config.yaml
d_model: 128
n_head: 2
activation: "quick_gelu"
norm: "rmsnorm"
parallel_block: false
lr_mult_o: 0.697
lr_mult_down: 1.5
beta1: 0.9
schedule: "wsd"
decay_fraction: 0.895
decay_shape: "linear"
seq_len: 1024
Each number is 500 + 40 x the weight over its row's rms, rounded and kept within 0 to 999. Layers, rows and columns count from 0. Numbers have three digits each. The size before them is the row's rms in percent of the matrix's.

# q: layer 11 attention query, 128x128, rms 0.171, rows 44-63,107-127, columns 0-127
# k: layer 11 attention key, 64x128, rms 0.164, rows 43-63, columns 0-127
# v: layer 11 attention value, 64x128, rms 0.201, rows 0-14, columns 0-127
# o: layer 11 attention output (transposed), 128x128, rms 0.118, rows 0-13,64-77, columns 0-127
q107 106:528506540465523503494517420489546426493489496494464551514445494486448514542520513489521492523544535486515434502518480480514469487521551520504519527582588523545459527428499505550501499561486509455536558484568531495504484505552451496554485471530567475504561506438509615533492484421610558430525495490506504565443530493466468447394485488497497494452474542548447478459509504498554577547500
k43 094:595452514556531486442509471512491522512524538472510537493423526498451427460370447469526519427552543440495465565503474516497561511557442490472506476528498487549505508515417491535524478488452445466531434483477523467532486548521534519431543415489564498478481539501512474449514532440568467459465483521485540504530533498498468477427498437480501532495504522597486459447544559526530483527528
q44 091:503470496475476493558523414433464476524415519519570557497515503437453466523528535531399553475494532445441530489524514472540490507445487500492522556509613564459468470593466493445454450496463500486492503554507495504466547557495516524528526516400517555476542515487541527517547468482485474510469511529428522470542493513434566442496442566467497495526506546527536451527481497421546496476533
q108 114:530543532449538575485503477513518513488475459481540619476511488467483468518547481519564592423495498459508460549567503456527500518532496495443510622537586483537458457430529492461488533433496520518549438485499521510503531491500478534467535460446472491453582541425498525414544513525480544520465540496502499457497528458490523429405446494498563503505551498521520483516530505555463518492498
k44 091:473511396480570505492479491470488485498461470513431505527556551529583518524547467491561490522460486505526507538513539492543448491577491481493561560467454429409587430525505519490524476472488527502453438476532437549495440527461449493493507517482511541420564422493518519449490455428480565471486525452500530539522507430483495513506552555443492512462490490445483547538508526529427438524521
q45 089:534420486409479487485530494526537527486551515508485510525576394445498488543544493430460512516546519549494558515486524529442475552521491524596477482490489463431468558596446507546552496493483528484451454472526498531550516548438449553542466482538481497516475492441480402513548466503495475479520430506469526565530530509518514497493555541519530527451486408562521474562498484513458549469524
q109 110:532428513526472556493495509565515498488537492588477558439474422460457480474506436508485461515507472451457554485453513454467564448493499482525458442450455481481538555524520552504505540534486494498481553488557539452554523423514533524479396493506527390472462626537518540479449545541511451508524484506463465546500491541479558531440546465471460506503524532510535532489430491476509557491480
k45 102:482516528444528496470495445446555494463495535476464452509577486494530448411501508512599407486552521535468447497476448574573484473474572468474443445460504481537535431464536483508477509542502484575479441525489504562462502492539493532467479519532532578532572492496476471507518613459526564535530487526486463482518490428467527506420490503499530491454473549470504520515493553529464449446541
q46 068:557473481507509501506440489472530535505502520485467502528503530468455520554504502578465486570456501471445517532519579402495522540557573530456543550522545506519588479532491555533492429543493465463536470446508414452423533482467576508439452447461483523455537501477473500567486504532545491462494469458428529496544512479442457519505441495508612487503497500502572481534504506409490464499523
q110 087:458475413473483502578493473511587489553458476497446533475525470484540466505446502550449485520462493424504543538461459502504504532520511521498526429586612415523568529521508476520449491553500492505522516455517465483530514487498516473444527511485469489513494556520487557424513490404513550536422506430461516523512516560459490495473511543538521553522554410452489515581506456474456506438487
k46 110:512601495432528436453459524464517456547487525420459535478419538516535501468480484533483504472496481485544466467465521540525530522483514504465520412597566499506498456583461493459570457490491554495561499487510434553473449541562551551490566523475503481550490542472496482474563504493374439509534522504422536490461469470532445528547473519522532466540501481493551515510551509459518487518511
q47 095:612539508520482478500445412503512520525436502522532553459501511474508484492510524554570558547522504452523559505442445562559529476498487448471505553468587564464508493508557501517420453418433476514524526494510451503487563512479528475464495540497479489544574449511512524519530504524499458512482505463457446496421552529451478458471504453485475464463453562583459561469470524520493477558568
q111 108:522523522510515464502460537517511499404535429463449503544542556540525474385498505471472456508478528422492377476530419504550511438506494498544436483477502414561551495451503515507506484471519492407554525537492496463442504547465494491535493463538532432520486505524499486401422467440527486513567454488518520567507490496456515489505515537528497508548437486497515520575493493505498518443453
k47 097:455509408522559506488547446550523514503493544500410482518504505537579480482510410479469482458596385519450472488486557506522428464475445541533496525499500456483542535491509515530486500523556544472514474511454468486509483470521567515521460542488520537502466510435469493565479455495495554495454513483496432501497392509549487561449514526423470501523521417491560491483474444472507575483441
q48 093:464490500494526511497488483496495492557487495547508515365492509341480457513486494498503506542511540528516474471485498421518503550434458512480513471487581551542486493457521461481485499505471515497420520475525532479466556465460510537593543460524528567537479475448521547555499518540483522523450502470543438430454498419472571511499506498418476552530564496464458515461538494466524589495493
q112 097:525522502556563492484443499486533561448502483497479502445444462473492459540577579546540462571476533473483550493506540482520572483519572499503441485551539388460572512453472538480438506454486476528534492508543485539553425468454527527461492398477448512419525526444501510490478485593476448549498454457477526438546491533480515507512504446523530495527467517482525507499484513531533468434563
k48 093:503530514521507523488492543487519478607525460532473526450515501492534491509466446553525527483439503520487501523550432501464492488440487413524521517516536584444482480534487497492482566524455565541432510415506484542490532500475530503428469509465501475481548523493511480443518432561515461441507498453451520503450488477458532525526556573513477481514507514412606517407461457374467511474520
q49 093:460502485499502530611469494446522495515519504481468514522500491527534503507494521535532462557520456500450560510490472547468560499617495401508542432578507494513560542531529525559403546512470427572533531515523499485505543492495507529555483505498489509550489461480516530479477536419512486517412535486455487547511469511454573543510544547509549522524575460499499529497423437559540528432540
q113 092:452503504511497444457460492512531469515558483551452491446494528431539543502492536461495469461487500532454467466585480555494536556562577465522401508525522544481464544517491442524531495530504441536492506549455537477470507484508437520541494568469553529514484497537425444530490469531464532526463533413465475508487509447459479592522508539557529534572531456543523578566434487563550467551506
k49 113:521489487526534499523452540518511485532479481501442444545497470544486491480508514504585504477538481462444543506505434483492464409474504507548492506541456538546514491432463430484401507523578417437470522451461493522532447530484439498609520487456463513495555534471496555528430488468581574537560526557529446491467500445458558473483488432413503496458531534491485489502496432502472494472524
q50 094:469520462477452472515572508518448544516554468495568439544516522528506533515508497492518441479548496569456561498505490536494472499496509559427475530460436518545519518495612485485589459473528496511457427472484470464497565455509433587524529566495488509495493411453441528550513554461576594492502480544536478534518529496556440454459481462488443446500454503494513495481541537540517525489444
q114 100:510500486488449426496491516512469480464560505469492477495582513547567568518515591446460470538573452584498517510459518515490569490495494529535549514448438466444510482557453531471591533547521491574520488497458459437548451498413486536507473547525509523504473496518397523554453502494457542508488523488527492539492463471491422458530501468547486407519432556505530483463522490504532479441473
k50 098:482477491597517536530511497511459522494522452517470489546510489483514529461476486453547485539612494507470518502603509591536404511519571500521503476456472571500487474507452473555504548452504474485433507554525552472493520480507521516608503478525471420504481555536484520530474528509448529462505500521476486532535568470455573480391462517449469532436504529528451467515511466564537492469569
q51 110:522490565494514447455404493485517479556506472430550538486447489478496552528499454459486488547479537558516450469512584516497581435559507559545473518492452519469531465499484478514500516489525551485508491488499616473458522463471468464480477493527521526504466453455508461551470529589506560449597467539557519483488476413478458560490487516526526534548547476572550472482517480423561560511491
q115 086:492535481457510486465492516521593470478478465493465523469448483539500490506453401548398560550439557493522514438498480467514466425490475492572526536455515512488520501570427508498468538486580514446515472465473500431426484476461541526557484499516521486489446495509468482557499563529552568504562478520551531503465525523508496548506470461576540425542472547485440541527456511443533562450538
k51 105:591488528532633527507450477517505457481532454469486480531547575523512497561449587489426509552545496530576519462501512579472541520454505559458508425570471455489495582469475472495472502478513552550503484478526522572505492474494486473516603460469513490554524461483448488540486490480448507487498549452473459514489515566577544455510463461482457462477473438521533509509503545484491506558472
q52 089:482465503495447585491520530540443478511509477432545508460465470506475486394416504546482530542457518516522503516451470433487455526509526478496448528521483470558557467494497457501563587581492536461472491494554434519426499489475505501503582508473546479451492467529599521482543459474576499536487538556495529434491513546509465474500498463452520554510524555454486506485496447438545585550444
q116 084:521448514484569541531503523480494534508509492488440522463446498511509451486424478461474473451483489544504421565459494470427562619448530501559472456553473526532480504469478489486508520506518507486550486497535531564477468427552542532569557487483536489405539534437561476507568517516458496435447499478535551463504488451530487605474457505542504516573488505541490544467480473519450556555467
k52 133:532572516395499480541444470525502445485462474524496554463557537482467482489509504551438489527481499490495513507495537452482576536513477528446598493570588460485554425526447496438445493477507532454517538500552462541500518530552541480448491479480468519516495540508482553484511405517418440472530512512510560457516513454467548470530508515492501480571514463528553505512519528366456518513456
q53 102:475491455502466417520540459477437499561485502499517485471531527508488500477489495481453514488474488546437538523534487478454546522532515518580472547495439515513511406476436500489544501612544543532434542568540532507472514519482526421517474472545498478502486492497439520554561562475478444543494527475485526514584482593520478577481456526505512604401526545469454533536482552517524533471463
q117 108:541529545477502503477518502575483496530493513509514503520509513573530504467473410567482450529529476529531468430525480465448575432539516401450383444518488478517501466521501524604480498537534553489499514445479488496497515462471510452428464504537573508472446536518530514550466478501474440495550493474485470562503468572530453561540495496520483537493549524564506474489381518456539539503543
k53 110:526568482537485474479544519517502507398526518497435473498454485520567542565470475520540477501487527493528487499464537527444413552481521519470508519438539505509505550490519463519510527426497535512527557529558490488548540515552422475550498513486489420531474448411543480490505424534443509451526535490438576548506476504523504444521515549449478498579461518506561598480512482468491503573405
q54 107:489452452573472509594455544486523579404546490493530431554475533607506461492472506538485537529494442491467421437513416508517443469522518563493509448487407473508578515444501475501458542550544450525543499495503495428537574512473490473563444435526479489477459560511493468535466469498517522487513538512429470485539402506522520533495494466499533507544529501504530500488456511513515509500522
q118 118:499430524519424490464488542534461559449551517522502467528494522576493581469524493481465559598501506519494444484512371473513559486525560555587446499478413520488499448508460517539503485468519543546480498527479450464536494485449514484516469522490512473530436505528544535556434512510436466457512518437433500534519435457487499573551508527483504484421462459463568548487492503512527518548492
k54 103:553527505498528532551531551487610500487570481463464476513450531519458483532533543458583473494511455465514527552439487498443525504478488418485501486479504479411561512469511519578465571541546551477461560520517464542516445388487498497435556547484529503465463474442582557451486479491486448528565440501496500499503494489511446527451555544510478528487442484517527477567466450477511472502549
q55 112:541497451487523528453590509474428433545495522439437512532516486484555526462493487454470535482505493580523489511519522528454457454481489503432494480534520539572447529535551528530558522492464454457516510483532504438490462514554494595522562601503484521436558507492468450497489513519527578501621552501492517463454540473498483478526473453499513483442531470485512482519466458410511596515462
q119 109:530457447555537472508495555512504500481515509474516446551561493381488529471494526442492488484506417543482514507456506543426512543419556542442482570448543488555446565612492554479490469489518467420498516530537563495533457445570455484492473471548517518579492488552482521505513516514480580463577549526496467457474530475521512483512461524506455544496497487483509447551500499509543570531524
k55 100:515476493515492461482522542509486497536537470538481444469478507477547536484477505563453476440518571497505502507474518555447500483536556465484484486479461511484509451482532433561464441521540474558452446501395449406477411572504555473567548539509570473530486413508496453507477424434490554534484434546446460466537563468489497475464537471427509479484528467526465486461485511590512467473487
q56 107:537495497564480558507500442514454517416537497478491517510480500485483473496557463498517500426505494476389430529510512514479518446472448554537539542463452508516459513469517504447525499568565477522412472453509469499522496428494447499448509515446554529449457453430588473446432506461584576478496416392464479544490440456457495508502530522484498449481464516463505482508469485509485487520466
q120 116:577452507572552511516491476532561521513563521489514525514480511453461526516493428539517548595554465456447542521446470520473548452497473434517538496380484597487519535491550498523471576518503530526572452504547458460445528520489497499532434490526483480496467556557475459509494582542540530543493496476492439482477515552460511523484519489442555459488452572515495431435536493503512533459529
k56 108:532560508423471415516521464480529431493537546587453468474465508550472463518472513549506517533533566544539500520518508424487452542506444518542473556628502452482490561521456502489409455486463436474486479468541562493502511570487491520577549509478461496485527482476563530501478413438518440505501598517481487541477516540523484527543506537459477510503543493469478511454535509489476512538432
q57 117:523508479473442495540489510494488516496509470530484499462471474506542522522566495536489497448526434516524537524579484529553518440492484482466478458550544458525520456548442485577518420459450535536599547497508459515497425494508409549496594552515488475478453527536511491467512493583469520520469513473466466497394506525550560542570500468492481492523601466519588488526519448418512503496543
q121 094:533520476489409551447503584533441492446503491501551483541501530564558438493526557521440493588437483532535518455491497514469545565449413472493442477455521507522558500490546533484589536531489463477541491501486510456557551541495476502457540556490466457526511520514553517416494545510491425538475526488473479459580482552502445608538523510509471569506474491492474507535452476498457518463518
k57 111:546515496518505472544575494556516493444543473487496505560517504538485500575570469484480539419458441468462523538518488479410486554534520552465492506540430533455429572511505438564475538539533509518544421417545529498557530514447501440570518510553507531435521487550483432458442564531475468419533491521451499502519508547519489533532478504439483540462511499493442514446458512491533518547489
q58 102:455498561558468478574549484511524533501535497490563501517512447515536452492490476530506461550463441530440444541543442401465499454418443515550485481455512539460514478470525520483462520520470527466456537477542456508540590471543499492537447528459520516444493561511424481518487560551535510519505478472501491503450453531533530556522546547510573463539486558493467608530435416481519548499538
q122 120:444461521527408500515456535514552567526585496535622463518481499509478510513481455504447476543583452531531541492443473500506498501457504464516596473410442441544478456543501551491536509504471501438499505574520545435486567465491510496536526456499523460505448545570459497564460546569484544468543496492477485551463439464486473477515518473526451442564463494460555503520499524497511500509459
k58 103:452412534505530489429502576541515545462582512540537495459471435549538570495504448508504439540490446438446417457522508488499527570467451452518452544477427510482515517502529507489511558538524491534564505485476461490507488473421536466521484535490553435540519504461483509501498506545519497472529570477635485416501479495499520532545523441455512486501402500481454484489466528458508458493464
q59 123:554433476497471519499496502481471461512487537504506439441480521529493524509528500505522536536455541482516514497576503514496545371518552522447465511539485440472473509512449505521512455424508524482621536477518493460420488528540571506419471537501537507470473548490517491529465534532566579446517458473527495465430466490499504507446407501509499489517551455529611420475562499436482488483492
q123 105:427479481462534505477487496528512565504470537483567445576524555566473511530513542501467494488498522506532462479428621472432397582493455539460483450490456463551408492554505501523534507467434523463477477462505508503523395436485513556542532521527490531519467469531494552515534563478472478513489471527465539423485534486529504552554532486465504511449464421495484491479490476504543422490510
k59 108:486551561462410522517527539527557461530445448551527522522492597503490477469479495497527461499590473589510560504511474555543490507558451487535501529466509477478529494488545543517538570479575443575427383586496451458472536508490522580509517448512582512504533531514468463484478504464521507463458500536495510534495518477516497451470529404546452510550488513547484536482523511490481494484551
q60 114:476551596489541507572497458462547505509461466533579553480506482494530527472492551492534518464517466536502507498535511541509505503508450512486560523593496499447514580527474544505495464413516440477565528487441537554540454523523531454517451451493480534470462436483475571454469499491466539495552505522512506499451567528491545436459551510449466483563579517539590513499598516429479455530522
q124 118:488498480485471531503445484392452537517467527537525456499558481508469466427414534497492479490522495490478479487450559444471438519555562512425520497505460492532515448481458522536453560489524444467516575535528484478515436433470541502469531548533509442539423488539493489455495520491447558559503567548372469603454498437519531479503435490512480462498493470504485471549493519495485544536511
k60 102:555494510494535573477553476523447563500506572394475446472444550544486437516496513514537553434493515510525540489480483520531489460485530558494562465497480555465490533554535490454530453503493543494504425522497546441538504534642575537483474509544491510444460483429550484472475469512515466516485480521487409485484550478514478456521543459512491503464504542492517426458452412525476486504570
q61 115:483567451494484535510468425492468529539434567532524504507488523462390464592574461474566587454456566454499504561486495474502476513492525458459547571524579568435542525474500482483467504462518449500501475513544560437451502477538545481590512436512436521465530498518435512528490518489560482496483444563536526512558554498451481479475477493475487489528550567532462479480498487536505508506499
q125 117:515517477529511470485516461388527550488421483533476512504487507492438529518572534531544488467481503503455525574514522512523486566512466430550527547443614449478466535423506501422506500483440518507494450560458530544497517523508466534446430497527482567481517436471500557440575496466506464466505524493499408498530478521431497489424459534574525504508454551490515478453528488536449521463535
k61 103:503466547619528473556479474540499506440555480495559582535523474537483485450483554517520508540533494532504470452572446514479497438484387520506506457419480471492484501464588486549461560489503461489546453532559501526529470486492489554484581522489508506482523501462525428478494487508569515489505539463497487503482536489522591478501544418561526525491539511424456486490574448579497449493519
q62 104:533478496475569470523442521460494523498553447549489470511464462510465498506561482502507494496432475475499570445488487566502528513522545522562440501509494485502490530524518572474553525565486461547506608455457499438485555373511460474524488509475404560495518480480553503492457487478496525431516413489483542505586530514451604513457487507483532555486458457486534469481457450505481558462456
q126 114:547544465516504457463524468428553468464508453561483486452478491525433538491518548554543490481593514537473513478490542517473562506539480456504524515465519512511479499464537550496497488567468490482469480473478566422533536442495502426430493437470503502465484568521534510416398456568579486494446552510525456469446493505457498400490487428457511501509544540506533536397510485522520497539515
k62 110:518538561481496614479475564571446469489565501465506502488496449541525558572502457434460464495549481497518462505456517503449501444445545550503441565471479513418534557494489503531473517496474496475512510476568469496574459524550489446490450431520531508499428556530501445495477506571488537618506522527500477473472462480561445519547466485521474474511484480474476537457476471485558590493452
q63 128:538526521548570529463531480483466433486450480468501548545504477501518516428450505488521518542485576546514522553493522485543477435510543558488497539552516549527479465507543557488530517483518512491485570546485470512460519509497559480513545447495466526479597469520508499524498501520571542527539451547599489456432448520606477425451519477532476451497521552494546575515419505404459560475499
q127 134:445499583563450558567499449472548481518588510466576527482447483437513529464484475447459612584467535526542486502519525505548511572459470461472479563483517540462535469493482486513447472475467518502549473533431542514509549512426523511491447463448427456492529501488483533507549438527544475545541488493551523464590531540480502445435448467494565522447518522498513493474467500458501494515514
k63 088:552485533434535496510467500453553489499499488512469543471474514528441595498522505494464545460517549530418553498551540513585573477466572502549510494495522539443482514563544460505537501445439496548466514513603469418489528499560451489547489413508456487521518549493528490507436468523506559527508540494449497502550517394483513554562498473544532479509509586533519530508525490461535526469433
v0 096:530465472539546527480485502510475593475485551481538520472543497466541505465498503531484484500561499526513457510497394441546473473483460461516480502468495450581433469472493490425515572494466567539543545560466572449465452528482477464505515532595500465526480439456483474532549441496514498458527506553553467479574469556459529464513476466524520545521469422480565504561569456525539520580462
o0 094:489531408519492539507480468416491429488633476503589498431431458572453496449559567454571546519450517427550483489488493530480464513529496524534482537519514489466477478501486485514455462477469501476499474458486499499568473444483486544517510457490442438469505483519517483470464551537487530505530431567464518554461534541486512481496520462435534461437462492520446587464576492481472480500539
o64 095:503500519528550540462501401538453581436538546467417518543491562520488517507514438581430546510515485541437494476518437431492510507506517527538509512476461481508457510490461554459478554546493495527481479531555551498504476504489470510501526499520567524501497487477482502486485489492574385452473490451460442500460472534452563531490542507434562562482475534445606523484430537560521541473462
v1 093:494523508482539454513526525556469536543427540485474444531570512448504473442498491495429456521506584488462472409479548563581482497586605436528519542595471433500519497475447504550467476501517453518525520476479430480509491523490548438465478526456488494535494518537466469507429490561474488496532406500499498509536529509437499465456493501499510474425437535537473467506467527513435438490529
o1 087:506529465475452455444520527522451511566491530481459416487555548537526480541494523518453497536528526533468503532486510447512441451511500453475571441509401507493524512496446469494501473525509485509478502494472455487510459519462531521516402456524413505579493530560492514437463446440441530534530556416429555460499500560465450571550491486513527448460538471518482504536539525418516445520423
o65 097:462556532505535523509537485478509552537532453477529533543469517495470541444490421520514484453569549553555447484538462596503524446461563520522586491485580457547529474483507511460548550493432515509393578481493485522488511524493502482429547517486531504476527480495437527499450568490476473461528477522555386584531553519526481526452494515495471543522461491477460563491484521497511437498562
v2 109:474517474557477449481484510509513538492500454520481461512531524425451528512452449540551459488552509453429465517485444424484536508480484480428448495478510448511584495516460518513452512501500483476458433476530431494504514480502509520467537511442466520607507582519468426457492490537483533541455486533514512519415484516451454403409484492461498484430505622516505473508542557548508458450502
o2 108:468455496500517509506490432508519511559439511531468484491513448510540553461486481442435569538563560566544585481464509521468508492505530449508531461510446536500523446411523501517529504514515454496425509470529477519567527458445519505523498413554465503483442520486502539469550523527468517497525542421479500481571467495472474574514476485453476505455428515477512415484386423460566504554496
o66 099:450517511563403428511423453422465529472499467498486484518538508458526487484498484560534521513519490517438482510470555392458521506472443453449481450498478489460580475523423477488461522552470470510428483505560510528496535518484497567471467461528450534623506552530458451576498514511397459541519486536512520481514467497485461489489492561480480486541534501509508528516546519567445505466439
v3 094:572552492489460506548511492577553552534573486530461531584534543494480347533443480491486491525480518491489487468581444526503522465476453479481497573502450558448488534537576526482524458563540521506516480445460504506463494486521558474453516460541508556452494524494483472506538558520489535470486475487447477492476507433435554500512552483511457561468496443526497620520520497547511488505456
o3 084:474537490510562512433483551463520522422502494563491514606469497464458539502520479593561482566518446491502528519453539453490483516477487519484440518453490475501634453531431462501595485523512479493522505395501459479508506449502498512501556451450577431514496477510521520516493466543514492503501464564491544511512424484446465485572529495462475486421531474468474583453481503498485500493479
o67 105:484540496483511492516525485461489452509538491467498482452515492458544433539542527421468509471485541509461487496516436601416488503523486489509541542543551501428509513501536479499511487550498468533492472566476519482484520537530507495546458473584575523435475554508452524526526527502471459470444449474481441468635489517534510543558471474567517603545478474534529492566469514535549429588465
v4 099:432574537458549486428519556517461556530461575525537434493475561498487473489426500476527473561451485530517451504468452529490517486438461503439441532527513450573466506497478532537431417536503490504553505547465472524489427566430506504478580499502460565521497449485541546448522470433524514538452527504514463533517529550448553510516512531479506493480511472526516444536513489602468452456531
o4 102:492504466489540497510458504526493534623614540469425514492457466431534573429548562532534551542588502557445515508494547481458441513493555493461588492507576466560474497477490532504521500505481546548501497512512495462495449452500530505542480430472405524548501464545496452515490520512442535487451514498486525483406521413517553505513523570538523514509545511496511473481500512496523458482505
o68 100:511533522532492499473585526494492554530584550525541468547496529553484505489478429519514544484460532504486526470535467535512506523478461448392395535549485498521565537531467526479430436492441469525492476500450535538563489552504498516516547475516521470508532482451458503516465535480495451545473442534518551514538493513553563523557500510467478539500437389540572565523500483613546492474488
v5 093:458548469410510437560492408528459420505467483475483497557585523549583522492541507493480506437437472493505452517511473457512532462507537516434558554502510490511527510471535469542578489546487517494435554469486505387496503483489511516458496459619537507481547532539547487504517524480487601495497424484502460469512493531496527461440470422491474501538501543555515524516506493523499575513495
o5 089:476523551503493504525517560486411542500452518465444455580533450454507442494500508469496520520442557481498478422431563506506501491510492513466548507499515480528574490466496478480450469434442538441536581509520492498401513524542531537529507494500434558496493531473526562496433543467443395493462525481527468531423453513518446547502511523442610488466484503440470540528530498470468472458520
o69 109:483509471496566510497492497451522467476489474537528470503536515599489522532536516535429445527476503567489500567550450430457535461576552487443462459577449490492515514477474468563525512517555512499436448490478452535547492482518491471443487437585555529448534526497469410475478446435481557464518459468452508533480500477453458495516555484514481496562522495599404480457479493528522564520507
v6 093:554522529511432534500506438515485448492508523478562490471468506589468491509489493534452497499512460470548479470494454512466548457442540524493522463515474416503572473452508473495392452519470486506476552446498521537441457481502501413492426407505499428467432499422468505550508503498506439444450511524432479413488395457515477552493520516469484498447509504504512442454483541514526490547555
o6 101:498569545503439528496567436525561537501529567489436464533551519545470476518478520491480483525539533493478476506569509456554470520490468494582518517583537496497533446385482515480473513474453552496448507521499411513559568523449518457455494477444465513507534481492472520574525460458557496503494459511488511487443398510510519497452545518590530479502504544534429535530458559548516447456464
o70 108:605430502501474472532426567535501439460506470473513541458440456496489522503531450483488542426465502433508472561575521539467582462513455541569468509511459455460543604527528496497472488504488489541597470493495567541395511469433468526473506494521495515423523514524529471478475539480522513504503520484529549460522522489472513468543534504475466546480530490493605485462564474464468475539497
v7 105:430462478488407557510554513498501483419550459536434584484475494427468490523487503497535444518459487473492481410499530498451497468431435486540542449547530509522496464525535562576495493528475550476458489503502559471549495450497535586442507547506453516470482497427530518486514505555581505474526513502450457503484420479473483533468447532508558507539440501570541502578484526523460543547517
o7 101:498424540466481483448566525530490446488533483508470490531446441448503560493522558536572439564547500563486523488498405534462494490456485572458496499466539522513443506521438560490496475498522514501500537574469542476540456529521444555538410533501516528463506542546454535487462566547498477556529597469529515471542500540534504401560540476452504495490554531513512525462414462484487508520468
o71 103:490517465529504553595447487502480518511525479512522504452573411487564499546453505438493498519438427514465500490511532506566571443449457555481410513504447541445562484498513514561460508495475511482485443501611542519504515514504488533490509492518525454440480538478462534510549505433528446487441418575500553460516574429487453514524464526514528536506560510525480509594529494513489524466519
v8 103:543525453509529459510501556474497392498494487490427593448460521487514499512516560474467537419512502459498445508572487532516504444444521485517539507511576509534487457523533593529540504506490528449404492518491460471561616486537576478475462483519568511543486460475492556532422506482514475494515475600498502471505521501525559527516557461544510507474559484549501477541495475526484505423549
o8 095:509535533533553467494529453499459513457450512473548522583513454495531531474504404428576469533505470499554509552505454554454471505497482488466450460521535562490470566483512459539524448502487538513551498518472524520452450550552446384491527645516479495578482526477527491431548473529554471546521490485508525500504484577519520536492467515470525459489475505467546547462467550491529448568486
o72 104:495481475550455473484507517450569481514480512514460469429425498561498421461523552507550496440457611463543616505528497508525505383504513558516484470578434476479527475495544521505486482433502467503490441478514522526563522465472565522465462498561504452448479529507531567571473482525495524410454511521500510537490576448509509514428500478479498548489513471528483503521529469425496531504513
v9 099:517490512539498535576501465549475456468429499521552476491534534436502469476635471446503507456515508464508466529562490525480468468514447583559571517431516521552464400493480549521461517475489609542571557471548508542533558510500515556466457485550483476546455512522493521564488487490510541540551447490475500485477548471487483541523503516520520481496511452507512453505444588533460430467505
o9 100:552500487458480465460457541459493486491530529418462452459476484489420433520456437494531529483520588541510539528464486486566441514488558461525493509527474508459494507524486436524429581482499466483441511511466484477448421505510512491489494525475579487539462516559542555518471512532512434531536496488535514432484441448518523542376539401552506515482550515400521497453497489487524517479545
o73 096:525522497517443569520508485588512525457410536540511532460545549489561530474561489433438527437488543465485479490555496582465572481482446509459502502498486520531528495458585522524473468475492550504474474452596546464523525414460467503504516546469453507504474488450463514583534466454511509447452480461428508540482577457498449521443497452469476517496450464470443462449464454551527495488502
v10 090:494496524475515528527509519510440539433475505464463473523510469494487550557523560560534538438449517513588515545448504473437520460540462520536544453523565511446498470470494539599530499551529555604532487558505495523493464474522545512441509521538526381527553504555438533461495487443477528440482524447534489514463514430507518463508462429445487541482603525486494490454484498481499449525468
o10 085:526536540555481487454478487460554446493419545560514557498500565545524493447558485544564539516456461495464528520498533467494468518470525526476528445540484497532463492506487497419520564497487439498470545470460388531518499509472493472451542543533520518475526459517463415495524524506479563494547449466623573560501470529597494490470480476479483487545455457531430535430487524567519523521512
o74 103:473462463407522509496483497534449551476452490507510414483578476517520548538490569490443490529537487495533510481481439540527502437551560537525395521538475503470499490478522588546479472510503524427536549510548509484472509390470495513547542446489428453543493505532513520503447471450505463506469546523406523450444516489408513536508483507446483416476457500512493454522521460446548510453479
v11 094:406438537535504594572381502468484464518457470505489529471557571548523485554475526481427494566491414530474553519500506475467502454487476499521486532465468461502517551442531483517529510542467501483483466476560498459489515516526455585482451488551471478517414533518437511505498496503498429527463498467462546514513542545525552501508545504555498404587507462487494466541523430511453492538531
o11 090:565481490485519522550535533577470409471573468519497466478541439518477485531496506427527464506510494525404467478528571485465538545538529483506474531533477494490512487421478475551596526465539570476532445487555452478467524516557449486549531521526528523450535509502562499493441484512533471540530446568547472608474423474469423504510575487531492541494466531484473535530486461514524503455439
o75 097:453453568513511480555468469498477569407541427508538549492429514525560509542470579546524434525429487485527482523527438501522533488489448451534464492458538512516486511549479548450496453518506532453513469511433517522523543498571485466471472533464555529503551468499480529569574479448519549485429518460480523465479605531592455497502499473496465422542536538506512482465514459469458507457559
v12 108:549545536518422446507561533474470467579479539507579504483476510463475534572506481460517454516507435556486470445531518524438509530492552475512494537485551468487537519453483490500493476571548557464403496397503538585510501486462512494489480539479505568490458469462425507439526465526494480553527475464524582472468573525510538502480532487608485528480425497478500523556520466519511469568469
o12 113:547492469466570485444514512452444409522511397506505563474512496553528543412487500508480493466517546504439451489497535557526484526533476423525523526545544546475445467475564493507573458510503476476433468544457524528498535529519486530514488519544510478505532479551536541398602473524438527526614494475555523514586484540552494466493466527527544470513510517489472448539521465486488483447501
o76 105:510439535532423483524594527529546492483495553469542503476424462507558497576494437470563480487488528554539486592539544559393498533492492523428496543488559520494514548500479496527524477524573564522462449485531555504525493513526492485472468525502517481520511541495448430480556600493448538478495531543464500542505535503569484473512526494474527519463516520480599521537479526467530475594445
v13 114:499460577502474479520455531503466565492497480465556525486440416464528594428543487508504495505549497537429523545431466470560510534477433459485535440509534451509545453446468546463446527509483575471566453476566496490516538508483465478460485588467444398433492506532474490502519557534509472563460549503516497521435448538501491515506509552432450496528462535527517524468494549548473485476530
o13 086:498531494549472491552446460481491472567567416488402505457473439492522420521489525505515537446505529523512515491538512511457558460539489439456448478521495560500506491493546522467504486474516540500438496450522590503550532460462496505528418487485433471471488539540532511498549469435558500494495505469505515414553457453543529495442521459533521450554504481385529505555486442395474533504491
o77 124:480486501475436448521468483586542548505540539527566541538505499470501529500525400500458476544503404515490449448491498462599533529440481488536460484453458480516522498469489527521503504508448513428528472530549515536491569518497501511524491501505401510555441542536481517432473540542548407537486518525474505520431508547412491520491455542492446541480429520492489514466444417440494492455457
v14 097:538468492447518495495553473518456425445496517507475576552424536533520516471505451514527453465511545509515504494533469514555538499506532496546557501473472457511518559540485414524509464475572544470541546557515540516498472527472466469525469500563494529511540464414476433478506507521490554542433588472546574488445524521561457440482454515485448437475421502509513543529504582488554400459481